config.yaml
hidden_size: 512
intermediate_size: 2048
bias: "all"
init_std_down: 0.00212
doc_mask: true
Each number is 128 + 32 x the weight over its row's rms, rounded and kept within 0 to 255. Layers, rows and columns count from 0. Numbers have three digits each. The size before them is the row's rms in percent of the matrix's.

# up: layer 7 MLP up, 2048x512, rms 0.11, rows 48-147, columns 448-511
# down: layer 7 MLP down (transposed), 2048x512, rms 0.0592, rows 48-147, columns 448-511
up48 109:120145168140201107188195109168135139124121146101136136057127133124170098160115112152145138192120124217109096077127098162123150143090112138193147088198163147134122152118124129124110107139173166
down48 107:132131134153100087156101157106090109176132166140151138128171128129091159152098110106147165089124144150113099063091112145135051074192146137096169133142105151116116135183059152190100072123177140
up49 100:130096113160083110140136182110131114153167171104129085142147156116137155067144130214122083120089170141157094124175085143124161166190164176108142123132077103170129098099130071152137103165133141
down49 102:118137158176180110134124178124138115104177158114176122092159201116144098120157061146127135133115151124181113092142193075096105092156192175080167111137116134132108155102084124155169115123153124
up50 103:105126151102134134151196089168141083150174141095147123106117157140114087132098105127114119141076118173180102185111082124086069104099188191184091134184122175175136074103140085146110130132108085
down50 105:121166096092142119128116091114150137139123159065132180144197059197066178140162118154086128137144090188190124181149143095147123146123152068093097104176140126115103141071114110119117114129098170
up51 095:133196141118121144091085134077139137140146154153103175096106113055062029135066158132097123115128141182121152113185151090110122149127130113157187106141082169121127163151084123153110137052163170
down51 092:112130127133180134129119100136140154143101142095118147107152108174103149113146133121126085128113129098102104129116160069129126083147077090115055162142085119122168108082112147170119141120157123
up52 097:100096091109163195149136142122111141167119115124194086094130101137133122133189183089116187169042151125114141107136076054113093155098161084112139150103180150084071151108046176129106103074109122
down52 093:186083174096113103116129100042160148135151179149120120121132160120126110139041085119144150116131124111088135220127183161065147088097115184129152135120123140130154112044180118132142118139154111
up53 103:178117186121127120135147137102181131103123160125093075098152169100119190065130113123151159073150137164163110134122134116084069075122112098158189131138137203152152175151096129129134128097143099
down53 099:122159146140156117151134116087077122163142189107067117132151215222150149115104166146121178104158092147195108108142122150083097176132119143152125109105076143125086151116149142093132126083118118
up54 101:122126084131138134163088114113123060160166110167117166130133133120119166105115080107152104111155113126033165111085101126114133185124145144124141103136140139103085120130146169174109090152104165
down54 100:093091143100110156145128187097128177141123148132177192179130107144129203105186126113107137117098108144030111064154160189121135071134097100143100095131121155128138152165119106107106105133141155
up55 098:062132181126120121110135168135149100189129154139088139047181175121133146101151119094149088136081123152102172130166138113131153152193171107082157071145133119158087113144123081062124177152118102
down55 102:137102106175090153145132081118113144151123130146123099102117158130165122094101056081176121104143173141082149121108098070185120137101163148115114115072140093154121168080169153133144146133115135
up56 101:136104089155103193162140078088079088117136172109156111109099158072100107072117143158083146140141173125118149115177151151150081173122114119083121075177139153161101152180157107185131175110107087
down56 101:119144162134132146109150134170098111134162135160136117127194139170074122094105162090127062180166139077139162036141169192153098127152140127058105094131050136160122172053158136142097161120102143
up57 097:184118117132132161135184105113151123145108110107115183215094148121125118066129056122111160112109092091121059123133196099109115100165156170039088142049133081116123155103112180097126125122102127
down57 098:155104084114166109145134139178136158117167178167150151120145045117151090132074122166116144161113111162153052206154121120089138193080140140129157117181157123088141126152162174160132105102159125
up58 098:123139141106085138089100145150185084163138145119122103133069096101134166164132107099139102124100147116151106094198108092180120113069165130165122189130152134158107057109084141163122123158169178
down58 100:139122122121106145118167154140168149082160098088145080067098087113154172114176108114122122138165142105187112135154117105116079106147126147118160102108090159075125098142078161071119152079092121
up59 110:125161165177132148114137132109158133123125137101082130181093159153119147090163098169165119141087160170122093194137134099053073218162110168169084107110132152103132131087026109132163103116165109
down59 105:161178129156142157201115109084100188151048111096147096122132161146116045133116100126075142171144122124162113165107096152114095113124117164121107077104113164110128069148089123140124085092174153
up60 103:094113119129124135138116104090091103127092164105167162118171183068139108114082179122137100108088141110138126135115154136122113121160171150143098157132175128144101124146107116113087138126092106
down60 112:076072151134118140133131119108164129133185142083159136175150037161121115105167120161107093130140128138092102179094088109209153135115114113154140046112141083153132128127088095153168047181223171
up61 096:102129187105117114150130127214083175156076114126114147114151161116142135129148151180118101182130142132192102111178167161087100111131126095142093137117072108154201149165113125107121104102128120
down61 095:109165147129105088135121087086121119102160143134138128107146163137138156111126142124155110126167142116131135107094192159160156108141172157155134057080113159056170141100177132059106168130106099
up62 095:171202175081119193099134129122097122116143136063118103182156118163097146121146127100134132110115097076093118143122072111113167078110102163035168182084108152184209137144142152131168159168138131
down62 097:191114075120135094160146150130174139146099152091143137112159151146184108088123151082146184125123153174170154108120106105101136132133134119164089093144156109063119166138183139141130130144092106
up63 095:143145175105148134163193113098192152099102147176099094117113130095120176074169132134186100112179176165095092139155072160106180119158108166133115082142109159134151134152088111096090149100112147
down63 086:117127127085082057158140130100112107125151083146134103145112104114171113144112129097123106129094061110000157154118104130109122118138176139098099155089121141168132225115102127083153131119095120
up64 101:172118143152136135149124108137067114150181168078149105118138127130137128078186095104167168101136092109102114157107093156079178152034145110200134093140163101122155098122107128171138201085086118
down64 109:132129130104145194086144199149125111219146134057111168112112114093084156144124154154106136133108160114076144194150106170173128142141119116148187101134156063171172109029142133142149136080140097
up65 103:173160088116110181116172138144146106111138120122147127074149113096134225171180123133194115141155108101123089128119120140131108094068136153112143134112122106134094106118110088145091134107173126
down65 105:205095079155146106068119102107115152162108082083119166093108110157160128152151143131098103136103088115079139086166094115131146142148071071097109138109091082096160053200053130188118123146126144
up66 096:221143121146124138151129142139094135165065153115049184118164110136134139181157123082165172104107070117173093125169095087156152136099133112182148149197107121076123030156130117128149143102144168
down66 097:140169129125153146125133102147082117185068197135136152197118183096067122105139154084096082159064124121121099102125117113147128122107106116118109130107121118120133127112150178117119077077174123
up67 094:153128140080109108131169106166128154093204134104136119091167111139136148159130128091111092136127121092147160121116121100134084140150176110134136105134095116103174154129151157154121104116133184
down67 098:118160080164152098114168054113120078142077160173102146119072074113093111150077168120101094134155104094121125087133064084069201138169127137178113139126152132095140153117155113138126123111128135
up68 100:094163093197124174115151103177149168130151097079101048154152139116061146128109160094163199080144148136121029153122086141145148117139148189172137107080146140104132140117121176127223139151129155
down68 105:103130111158050132150137091113035151168163132103072143195138102146118124135096163116162118129173114147143121135033117129124086146134159121163068138138109164073151139097158134114125181112140119
up69 096:177116169179164115179154099162153122145142201149115138121100124132085122102115144123115164107160171116096165164145097081110176155178125158104150120098178159117112134174139118130118098181083095
down69 086:081089089117120099068107142158145130134166135123107124082153130136105117131153103126139126173088105121096110059102112084129083137139161137098143129163065100135135141114167140131131142068119117
up70 095:188115110157171123142133167193141179135187117089080143071125130099089160095122136146142093074138109147126117087097161127125119143171127143126119093113104178072116136182145103114065059111129153
down70 086:076188174121111101179134074115112054148148123108149134104160104120035186159107083116137110175121134101130104122103131167125164122107140035103117143190120135154092148147120116185177129125150150
up71 093:137115119103123153105167100120036133195109082170085129151117085206099113147086124106116106170144151188202197129080119142134115117160133098097094174103138181082099124119136137084154158166068130
down71 089:175085097120158137163081228099137092158087121090069102100093116048172126109135105140134123122128159121165133096130123097094114113167034055172117140141079054143129063153103074087129139109143156
up72 099:128089080114128140124134134089123116149095121177216119109194071077148120120067116160087124102143154134171102182164127113140106067145104141111097138109073078106125149165147132132158127136084115
down72 104:083124132130135112060188137150103185166114139075092163134085132094137123149179120139079170133137090181108155169152167159186150127168141119132134081155176120128162087118137105146219155079122116
up73 103:119109125082106114104205172148120161124182205088123103104106167156119182182107133095095111122158125108118173157207140119149163099112168133151140130134140069121170101148109105120144132137147091
down73 099:106108136119087048129143150115139128153175148168110159141100086157136127152162138143168072138085126142090134065120116131060135164146104138082105141123121099127172205072096136181169161191155126
up74 100:105097144185117114122134112141131154181137120177140100174125150128135176156112142132119114195174141129116148166131097149180196131158098116139142131160102120183117125132137105123099062156143142
down74 092:169111125154141107164074106122106143138118134125078140107107155116128110130176117184146051140075144100123125071058117101129143123154192136143149151139192187108139219106128120116155101098179128
up75 090:110092154170124136130118159137101118123059080107169120153181172144114119146174133140082028129122123117139144167109117115149098155113130190111133155143136084080134136125124110181168104150115121
down75 090:130051149145123138063237119131101154176149139124191143084081089078120119119119142198119146165124132150199116163168172136128153100120090125143203141141098170132102167064108175126092147146069134
up76 106:144115145097166152101152136102164150133122151154152139128089178130162165096093183093146122173089156126128145096175111137127144162117100110187134116070093124185110127129091124095111112108147128
down76 104:114152130105139213132109142156068172150108123145185155106155085155149073134127147092083096173151142175154208061121093104102163116126109157149098102147087100187098113130159142152127104158131115
up77 098:132164114119141113121122101177091095120107146140132124099172124168133126116115141053163151091144118118112128115131109072128078131115086122144122114150095130083090105143131115137195163160090080
down77 089:162075128156157073120171139129086160124178115169126111127181165174171165133156086077151153178118143148133132033178115090193136086131131157119115101143178062168105116151152099107122087093187112
up78 094:113097095136116181100163107090170198098164131131186140148105074098130151141116169156174115088171189143120103124158108176129152163155148156208165112098163110161126128134122120097094147114136108
down78 093:169133102146087097104086130144129178195152125170107092095192112189114161131172117110120174130114082152073116000100120116138111100179099119052091116141103130128120128179124081118121109111148155
up79 103:105195090141125118135099187079116155142120143059198105120163124163084152139139150136109138075117133173132154093144097130111108184107148172147103206184182125156131145087047183084145139140079125
down79 094:148113089126089146131123162124069166168111148152140031076152123136110082149126119060138126149174135089086142123152100122174176107204159165140122089089164133177153101105089095085121114123141138
up80 109:166111119163118120078168155079133102132084128154126160116120166127072141126155187202147091112159125104132139131162140100090090100116125148156137145105104147124085131148120129115105138167207128
down80 105:139074153136064155139145161127155142148152115086080144138136099105097137135189099108118171133128201199163125164096156116069057200086169125150114113103168130170134121175107104107060026140159089
up81 104:123058083112071224108127120072160109130112101093094143126155150131194057129127039120159113038156127139081134123123129131084155192104111121133103118140163137117099158145131170191079151053130195
down81 100:136123091139113193153134144137130153147110108087139104078137116104169137110121131118108077165121110062177148111109134126171156156111090161106148096169077138062147105181117159108188097141132155
up82 095:087210133138147096174132129144139149171148104115110126088187085140133109135140139184126059080150112165143177106128180084133121098123112179123175099188121121126066100104143088108141079072155119
down82 089:170111131118089150109166160150121132111159127134137155165102116156156166132112162134083201158110154160158099096161073140113090102123089138118085170105187135132129098091066093152125109162119137
up83 102:100138126127169167109135163137132078143118121107050082040131167134158109153177116138152142054065150149139107152115179196093143177153128092144080127146153125119189154110111073119082187095159120
down83 093:140143115093151090119082107090088123166131125121118171098155139123193129180068092094133151139168048103124104099164111142176192163071100102137110116164148087144107221109115111112123116135116126
up84 101:159128161125074176072069124168136085170155108106147107122127110079135088146159127109107158107074087101104103075147076112145124157096072127085150127110112107149101121133153074171076103161068083
down84 102:067138145142102075117106090091177147147088151149114173106109133167114133140105127156113086131126100146171133093077175121068156123124116103147185197153159102126143088145096154104133131097180132
up85 104:113155154097083094100081154158105106165115149121137033151123135195115161071145175140121134106127130177098079151110101099124157136153126093129143099107118131161071118143137112194132140104179197
down85 102:149107123154095122150219100130133167150111139145107155127172111130118152165100119082147122144084156153150141170150146118112085152094084108183166134174087147143110167147108100122143110092118112
up86 096:139120220102096091208092150146139104137116115119171144111115136070143107121132098138125113094150163150183121158063129084144159111170113134064130159169128120115156116126078153123140052126176112
down86 108:153143125117156148105137126098182120150153133152097092215171153154114133093132156155074177107127069162163162109148136122116125111146132158091105154159152146171183117152087112097157133152108088
up87 096:116150175104136121163163109094143103124112180119112069097123175053164146207106157131154114151090110115146143084115072164119190133133076128147167164147096166097141099131124097119173141119057129
down87 108:129109116158118165150118174154087160106153127136143165094121073191120121093152136145100150169178163132148127160172165076101100115136171162087103112089181113138134181149148128101116082152148145
up88 090:128092137130119105145133067107101131120128164072099189087080112069082113069146166145116153177076161154143113123102160167153091124130148140171140128095073143150154177155120114180120112131080148
down88 085:166161129154160140077149130120113088129105141106115034068146104078115122154131096090137132137074161109175138180134145119072060146130114130121138080173112150125148135115097163097164099161140154
up89 095:099148094127097136071126085132137113173098156115138124147119130130088121118120114129135149153115085103133149090060120175118152129114137080142143139091113118088135133083078122117120149132169088
down89 094:133156212140149110179159132102139089126132111077135089079148108161186150103151118142135101133133078159149107132123141134136150131117120132148166147142090052067095137042111135080135115110136037
up90 094:131130185203098132114123111123101128090134156119123119138144096166080163113170141135146093131177112169123149118066115109140164199212139138181107139120125097167157122180080179105069106122102151
down90 089:142159118130155102131109103112119140103135125116101134129171142147092129173088096184139144159120140078128120136120099096111129146142104126112154139176123188121157135153111114161111109109113198
up91 100:142089049115099166139100192063116172120144131125133122097113116130130135145111137084099082141163139122088134154111152180144123118081141134075109161086154136134095131094137147188139098145099158
down91 100:153095103184102131118136145184123181170133122129128103149114146097157146143136124053097164138082111139093190147117124108108097124127175150080151114141130168077133128093190129087106144151155139
up92 107:110141122155190149158086058031138167113158150203153111142129123141164089109094169148060114145124136125107166139096125133103063117161178066121112143144136101114153135183134096184088106147153157
down92 108:132171094101111139112119184098077107144157145135165122128121126153118114164154086147161166069084117106133155013123073102175154115139074162155114085100110166186169156194105096007121105131166078
up93 102:141201116170133065103135109138086134099053157054121122105182132084214080117136146096110138143119139147070113163138101083170093116103190120104113090089142119126162125136150165186148155132127084
down93 096:086137096103195146122116101151082069136113121106165082086104149086071148145182107112197158110097113127152091090120148098162128142119169097177138126106145151144162169166181107161142120151134142
up94 096:118135146135151151141117118149156123116155143107139152132176124121082129109096137138105110161100161149129146206149168131137148111103161091048172145145138218080136082117107120087161138121086071
down94 092:138117075123081073130100139122108107171094128119094162119142075126113133090100133160121173137135090162122054050096081136115140155132111102110118160156157131158102171000101115110118129146150150
up95 099:127111065142133168133174147094118158175108178094160153147070147180088151160145136160125123161145125156157208142178062077107141142146119150109137127107095179144125121087144090141158129127083143
down95 100:101126183159120127195132109135096084116155122106124152142109132133146163152059125138093148143071179094127169164163162116148110145120109178089137139137115083087077149132096100128145143153084117
up96 104:109031104104071151161098126131192121130122149087123164160168168122146125115134160100133114086124163083124145127088080142138130139116170171150098146125127174111130131140173171171108089117051157
down96 107:136119145107154115128124148080111137206140140154093150138119093115087161160136104170147093123087109093096121195115109122176214145123141132151193128094168151158097138118085202164188143181089146
up97 098:182122107177153130153163134100162123141130099128134130099089115145102133098152152098100146103193086202087125121159112137181124131114188142090131053134179043121116128135165136176166136176109115
down97 106:181104111145110100063106118145181081166100174160139094067152125104147153156161071145088121151085162121021105088076168093155105120158137133097143107150128150148079167068108105166097112156089124
up98 101:098113109174164130111143158122130106159117110113135128127148115151116096125126145159047097114113117103115064138120138146167096134139118124136147173195103135111234133120163117161094106142179104
down98 095:133135129132133094141094095190069143127121159130119143236125129180125095105135145141172126089152135149109108111090111171153136125116135136087115071062148107070163185093136145106133094109123199
up99 098:106169169142136120139137080129189145136090142084159125181162123110142131139146137134185141152181180132179141064124099128122123134136175128146078108141092091094147173132127123093116099131162192
down99 095:120131119098117109152124101159159089058127125103141136201095122133149144150102142158102137154155056190239097107078109132108050146100107114098087116084152148122150155146098149123102101052140103
up100 098:117128135116212153091086148113139117108127136093109095096090100149086128157087179132130133178143169135119102167147093158098044160117121150151099149211099180090116178150142079059098157091178109
down100 096:124109150059170073087097051136086103165148109055147118151189131063115105129112079067121131132084176097129115082126105127094118099087094116122159095161147203160154183143129060082145114107094090
up101 097:106139100148119144094221068040113143139106124095148139153102122145186091133139130140149148104153148161115092096095145178166121164117127092178129091148141091143109126078176071117117110131112184
down101 100:096108101088119139123098116166115156143118169108127134152150112133072138173145110136143137153150188128092132112118131130174173191051086153160141092122173144133135121139098147142123159158141073
up102 119:156160169187153136107100179115156138138159122152105144108134065108054079116141149084137142119061188113167140140128119080109144127164119144152218181137190120172163095144060141080136160141188164
down102 112:165164141121173199095119124100161173140133100149089111131173160140096068137184130110144132123060144143148123137113150162146113156138177159100165152136096071098093065255138109082178171134184155
up103 096:123162144114120084102127162091094111129193157086100107098112156079144164101131146149190110099123096108149095079087133090101120118223126146153149116106136189115135111085159165094087156148142145
down103 099:160146169140110157107129113095126146157144162168081142086126168080094113167174135116151107106157073159181096060154115149092152113123166148134104118158111140080191134060112064148139112127139132
up104 115:164088140138116070108095091126148091128160157133146150174123137113120162137058116101116138173125170114127196095162123146116199139174153127163120163144160133080084134106123156113153138086142105
down104 111:129093148096184170139107143103143166162126141161193125166151133131072138066131118129119181094179168105135109193116084180148100139084089116148105139099125080136113143113120145173155125123083135
up105 105:149134101081150145139074160110181100158116105113145084098129137144093184149054137134067097099177136180158084110141102131128089139142120125153134126104174110110101140129103135139159062099120132
down105 099:143150120117104094173122056104178154097138130098081124135147110158122149137137108132145105119118110122104153110115122080150094091113179161129139089139171121115128152156133106138129198132121167
up106 098:127097097111131112169112125126138137097141122164110118149143107120086147100105131145154083166180091116125091140123100104150084169160117150140094092100139184158128070202205089122111158132116139
down106 088:155180124135166154083109166099166110144083160157166129149193141161132140159158124092114136099104125133047124084130117107088112141119141145163183133130071132092146121112108123141057114138148184
up107 124:157090142187184106154118084116133145133128113153120165116122158178129156129117149152096164174167105139119214139147181090112087063152130135100092175115120096130130113098101127201146158156198077
down107 134:161110196163188147176128096152116122131127088131083140137089148119211209087180191160082160141179129167100205106130200056179138109149142116154106135080140066146180113103112151159124116182125192
up108 090:109163129188117175073165120155203148182120144144142142071076131141113162120152102141106144108152120165105112171137160169146149082166182142131126147132088137103080102122071141161160129132152147
down108 088:139141108194130069123124140092089102078146112145138115130110116083064089167122162163154160156092102157127154181105120120084115109066091104011109120181169109090147168109157105127174146135107103
up109 108:108225133130135119177165169196127154143105034091147102151207079107099138157105120116097129112101184096162068097183105124071144121133177122129114115130114112163119146143124072123149146116173141
down109 110:151167189119093124118119097166168086123113105177093086106092119080123128125097091122113144089131113195178112141151097069165073124099137101089142113113122120158153115150182141063112104138062086
up110 117:108199129135136133092138127140150146140123145083155131138127132094162065123124135140095159142114134186140129099112067048127131135147129161117129170124125128155101129119070144107075125156111108
down110 113:163186124080165189135134124105155173169100133159114131086108102103134021150198132090102146118146102106132105181111073121132144150108162105198142158176170119169073105202137087214117146141114146
up111 095:131148113187064067109132112129106087117107156167137090140103125106135182091125105145150111152203085106094135107160150169178093164213145179148101145059118129120108158141162114131099086157091107
down111 089:173072077100115174112157104136125141164182108076178112127147184077080180150109158134047098080164139114151098104155150134132113032096161161149132070099126084075143118171164182168162145070119120
up112 090:118144175155184123134138109098126177094136144101109184140118130157130165156069161085134155117119099078124154138120185124124093095147149148127145122094134136169086120104111156155111108113091133
down112 093:078091117127144093138133087125156127109176179133088131146110132125149087145119071143186136171194137144126071087145104093163123095108122128121099132104169132073157124142151122123176148080101116
up113 095:134124097152130145111166149132137167084178139154123111119144172105130123099135136057147152167170108125170128116031140165135121128098083113134078088124148161145107178082109140077175056069124102
down113 092:126112131122144088110108111096124124086112085154108181156137116170144126166100144126123131195158136127065172157113096118143111097105124183100119116101127159094070136107115137098141153101136099
up114 092:082174141104178175099165171146174127123136160115139161128113207092139145174090110103149076179194143154064133158167127143099120077121130153058148119162079177125115091118107081152133144118108161
down114 092:161150070132130112112106138139159132100124146069161098133077120145153078084193129134130128100120157099116110176147143139188179192113110181188155138150188123155086087051122124138072071127126132
up115 100:175162162176115162148121131130134153120127194147132126154112148215097102092120159158076111176093086147146089137123137165133139139126133138163082091096110122078109143189154161118125126112202146
down115 108:130153173103108145113168146139095169097132118083127089151152168139124158156088111124125084156088146137166133087152173155097099116166160167167119167162131145197182148084202109072118145205147090
up116 107:109157142201192118064099144074140124141131191132080137087140125119114130125151128106096095108073141168092127124160128114146124150113146084134095063104163155137126093119107179126151220089149162
down116 095:153126173142101148123100151090114161109143116083103089052115162173128112147101182078112139144103146142120148005103162086135139116126135127086096107103099141125106125078088123143217121146079143
up117 100:082117178196156094098132143086120133156088090136126093144131105154142147196118132056162141090117121171107141132116159083156102139091116145149107126172115121092093129132132142133101145105114133
down117 096:158078087188164124132137126114105103123099147101134118107146098181150126136076109122141070090117058148107189172139158128160118094135173086126071134153121158122102154172134127116093131143119137
up118 094:183100124120175136160164143143078111115102087165130104117179154154121184061123166132170079110150164146133119146093082153115118114102111103127136164107183153115049114136099137125127099118152118
down118 086:158144105119102132160121103069081172105158144123118159151113167074191120156113133131092182116104119112063127116092129121104091083149116104112086107145109111107154130065174122152139066056080130
up119 094:117152081142129149113152074160151112112136098118086143118155119051189118139122160121073109161175091186167106150129110160123134112171124127156128121106185124147056174102130154120066107151151112
down119 085:144157116140139106159120099103121135123128135165123047061116162150090127125067078130113094165059159123159145122112126137075094101138151132089093097118125106113118111233132062122155075132098158
up120 092:143176070133109119104103088139139108117196201098161154120167114166135134091114133144076166145100192126147087161154150113105154124115160135088112062130088149096114162151100175189080072087143147
down120 087:099070106166174100114133128118074078169124099103165123149117162101095102122140129148131136113100109108140093117110149075104132121159168136137118177116095115191142172187163127109151172177114097
up121 095:108112224137143130131156125107106091180140146165099121162175162120090162140122113112154130122138179090096152152104126139140127127175155101112190151076108148079093079095140125170173142151138166
down121 093:096182146079039123128078191113149130126116150052162156070123128149129114170104097092129113132169153114143141183142066148089121132106159138167100183174129125108136099193112081105170092074161175
up122 111:202116049121120128132135095150147135105122070116102141152169142126170169111145125113160122075133138070117089109100108083099138084118147118131078117135138185134127102121083052090145139115103170
down122 127:173142103141160114168108050139136170223161088124135160096174120128132206114124089154147155130161144105204087121094145115136153104189099171140113078147130114076164114188128149164123121081119122
up123 100:140131107059125161128099141161176094115140112169187114110158157108097124088130118124161121149175123144149041148118141164177132163134115167080162166155172144076089068116104112156134143168108170
down123 096:122211189100159185140098131100117155112128097168164137148103135103112092167142128186121122122094198049111114155101105113105130139126104165124112133080067113097128109142113154149140095180093079
up124 095:175135141157098116113110142114141168070111164121145163153113158108128148142103120060135078143085195087087153140137115175084118133113130139109153076113057110094120107171166091106057176119146103
down124 088:079153193109108175156140142154144062141181147078130149135139128100099131136093096156158143101122132111159112155082067181106163063067173134100107167136174152133149155183126126057118133105166083
up125 095:107145117111155107119122151100139137154093127150135099144140099158101123201102132091147081106090132128140070109160158163109170066092195122131123088077103149093141098158106188167134129096099120
down125 095:080187157094102123131121123169130106157168140119144153105129070132150110106106121118102117152111123113126105175113069134125138143121081128087116098086130087173141117127147096092121115127136126
up126 100:145151084126167077137147155118082157101115096180143142134177151102075119126156089131130140162134143112099105137133101109122175137080126248181136124055129130166116229173142103127043136146106122
down126 103:128120139167171169079062102076112112111131097110065083098123147134109107116070160062119145088164084137160152121129141101139117114107053170112115191145053151118071194235170118184078128160101132
up127 099:117094102152064163124154078125133189122128137106144188086135163124143117205118141130165140137098145103133168177130119124094096142165084097130095113140147099079150118158097158160126157070173145
down127 091:120166188084074089089115161105127125148037125136124124214126146140100178134110104099102128152180130176109119143111134107122090132110110195143126128158096136149133116133132046142167158056133103
up128 099:101152175190092083132158131157101110128141152086157119171094109186122134148201151097110125141109196131117146167094088113161131080152177129168119070131150105103118099098090093139098125172117183
down128 092:089112181127100223142128095073137124082114113125128152162140142069128177069137123073153076105055215154100167090157068074125115101194162095127091118161080190171119096124142153126121093091197138
up129 103:105118152118155049163209095127032083123123130090134147084109105153086102137066161117147167140162151115158113121141162100127095100101100134124064163148116132126096130155150155218198117103126087
down129 098:120156104111115172105111121066196165110142129104116135081146085202154150146125131110157166058079104128140143122159131159150111099120029129086117142180114172117140134130162100128055060063098154
up130 091:132121162137099100119188080208123126077153114095166116083113111152151106116132169166144118123118125119102179149098153131120117150137116140103101122139115137090130142135151062102143128134131145
down130 097:128124096109121128146162120143154077130168152165086210080124103154120157095164159118179133176096130099157093067150161111162143141045094120048112124143142137156108139185155140114141115126138086
up131 099:129131099143122137083157165126130090182150084188147115142124134160110149092134105090136097129136131144091101136084156084149087112124067118138147154195125126103125100096127135156090090120119153
down131 098:131112133102157140111158118129066117183159188191124209135172134139094162094130137130122087152138097110123170211120169104111101136095088106113132106122110177092148071094176131127155127100101120
up132 099:106120162149145152123071133063142131090127134056076116172122134138110086066145115108060184143083159154133140129094091110148083086147152175154108154183087183156078132108112146143103126095100097
down132 095:121157072129155125154096135148122099114096110136110114130149097125062149154116139142135096156121083129180146094101121075101097120132115125133136119089162163129131088113093075113099157183143109
up133 100:102135109163101119167137109142084087133179105124072131159072102097128141104186106125129109118096191165131174057065184108111155138113152107127144141163100127147154070148115142101161157143104101
down133 103:143127132100107128099135116111175099138158151148146108153079114135124101130107145142132133166178113158081148059078180101177122120132115176125087095092160094097083128085075119130137102153155089
up134 105:180072156145126084111123108118099162112151162148099115133132103129127126111106149137210185127167135109154122147168088161146122115106116107093062131155088115104129113146071088187107116143119162
down134 107:150128117132142113127111149131117163068135169175138166154123160105176142115111128077192203147125080082173130121156180177145217106154166193096108142130161123103155126090126100138127111128117118
up135 101:157102083105166062116127126152128155195192154120115181101169130148136124121147105126136112155126137142141113143149167117106093167133096131176133126132101128129157124129181087104133119113090136
down135 089:071077157151174118150181092149094147125108144101158080110127145145085147137104108137176117160088066133143098092130143184196097090115110043098078107144071101167143163000173112111154184123083106
up136 094:174181162166116116089108141088117158143108119121125138118100133128050165101124126093109202093125162193100145134116090136103149103128149130128098148130172140172119127133115180104107112073152143
down136 088:106095124113091128166131133148149110138086163131145088137174117157158087113158102122106137167151127156121090131161209099121101166140160145164160161160127122079167171189156120169106163162189102
up137 105:143138138113144139106143097151126140119142101105174124109163154185099124167147129137177076092140173120112093139068144079098166187091155113093141153139150149143106176138137088150059148128079078
down137 102:182173136127140116122078146158064131128129165121135116112142130145114129180112164144114106129132164088116082161131117097107144087147083145134076069134101148114187136102182161145057092087106126
up138 105:166105171163121169089141113113116130171162129130096126124138140125097094119134115108099146117162128189134133139034115185160120100157113124154119134103134156211055122152130184164069099150102147
down138 102:110120141126111114062100181182040120112105109094087109129149141118083163079144083119157145103136133125122144127121167109130105146131109132133108134126154102141106164159155153123151089147164112
up139 132:148165103151161105154107058170115111143135135154093113121132111144154147080104184175108110144084121130137134095136112197089119123128119148055153174111101116119083127181133154126156140094100162
down139 132:138154166083088148099140098137163179122148133074158113090151191139130151080113183205171171132109122098143141146153105188132136101159150153145144131142113100120108159164076140174146101124134152
up140 093:132090155121132140155163134141128116144110140134140155180176140117119155125124181125150070165102155150076073101101129155196130135066078134113148152053149100037107085130112117124068125126099116
down140 088:153111139121149152115150154107092107109122069126144141081078143112139163176110078185146107098146120125093088144134143153095096121110130100157068122099139097131100115046114089157115162165084159
up141 093:160085100167109108095169127151208136167087212159089164128123140084123160140135132081145163117107137128179141157145104098067139158134124063154116104120132149131132097085081107103097117105133142
down141 090:091113110109084161082128106119079185090151074126145067086169187159135141158132098117202106108119114156147150124161092168138136163090106144112143106159120125104105139255148096114102218178104139
up142 099:144195157108116148151097153141119149144132137110143113146131146111141093116160144136118120111182144066110108013125180149165070113148185113193145209146090158087117151153173113128122163116134125
down142 099:168139182120089133187101114063168118190129122118129137178124115116120205125081097159080074127182115132117134164170196115119127137146069137156084057138118123080122147094063204112086114101142097
up143 088:177141140113107185087127175050133079128163097099091119127154142129123125162177162146164218133064135181128104166158154173133126172166122164150109147099088210089120131149103089144077162076189104
down143 090:106138178158092078124095111170142050110106145090137119147141119159161173115123120167206170112211145129197171219086126084120151180117138094107159095147066124110100116150110115130143111160112106
up144 101:077081137137085142153154157110140112085174111158112034149130175184151144149158106136191140113164072143148105111105118153110141180130102134121102076033098152146133109157080168154110159125153123
down144 107:162112145118121128132120107132144091087130148146060124210095145115185157095117094091159156140143022147180108115102149198129110152118126158139168089162118100213178106134123119108146113184148124
up145 098:166146132104157135093121124082167147127160171108131101157108067123151165076125158202165147097121110155082129145116091101166112150125143088090135202145115115182090086062195042143077116133064087
down145 091:148147108119140173097104158142095106100150166121116194106165113152140109150131081180135114082107129101106126051112114150105182127105143100137078105101138114142167026060168151112120184132101140
up146 102:091102134170126085104094009137108142104119106164114127190164096090143134113130101140130106120169080114131101120102140111105123153141121156163156127145121178127155125167111130138164103091144096
down146 104:124162164152138099129137130128151087064162088086089122131121167156097125150141143103107143141088118127126164115039143085155187126082079131119165179128174091108130145101148155138098159166158105
up147 105:157131111149100151107140185155164145081110114164089160099148113167103118138154138145141176067138131094115151118158164144149160146111157090149130131135134163114132175091102153117090095148159127
down147 104:080098073173107085132167097143168146130184134166182142124118151138103064133098103093157071144124087142170116118073114109167107126124125085116132148063148133093150092122136096147152085113134185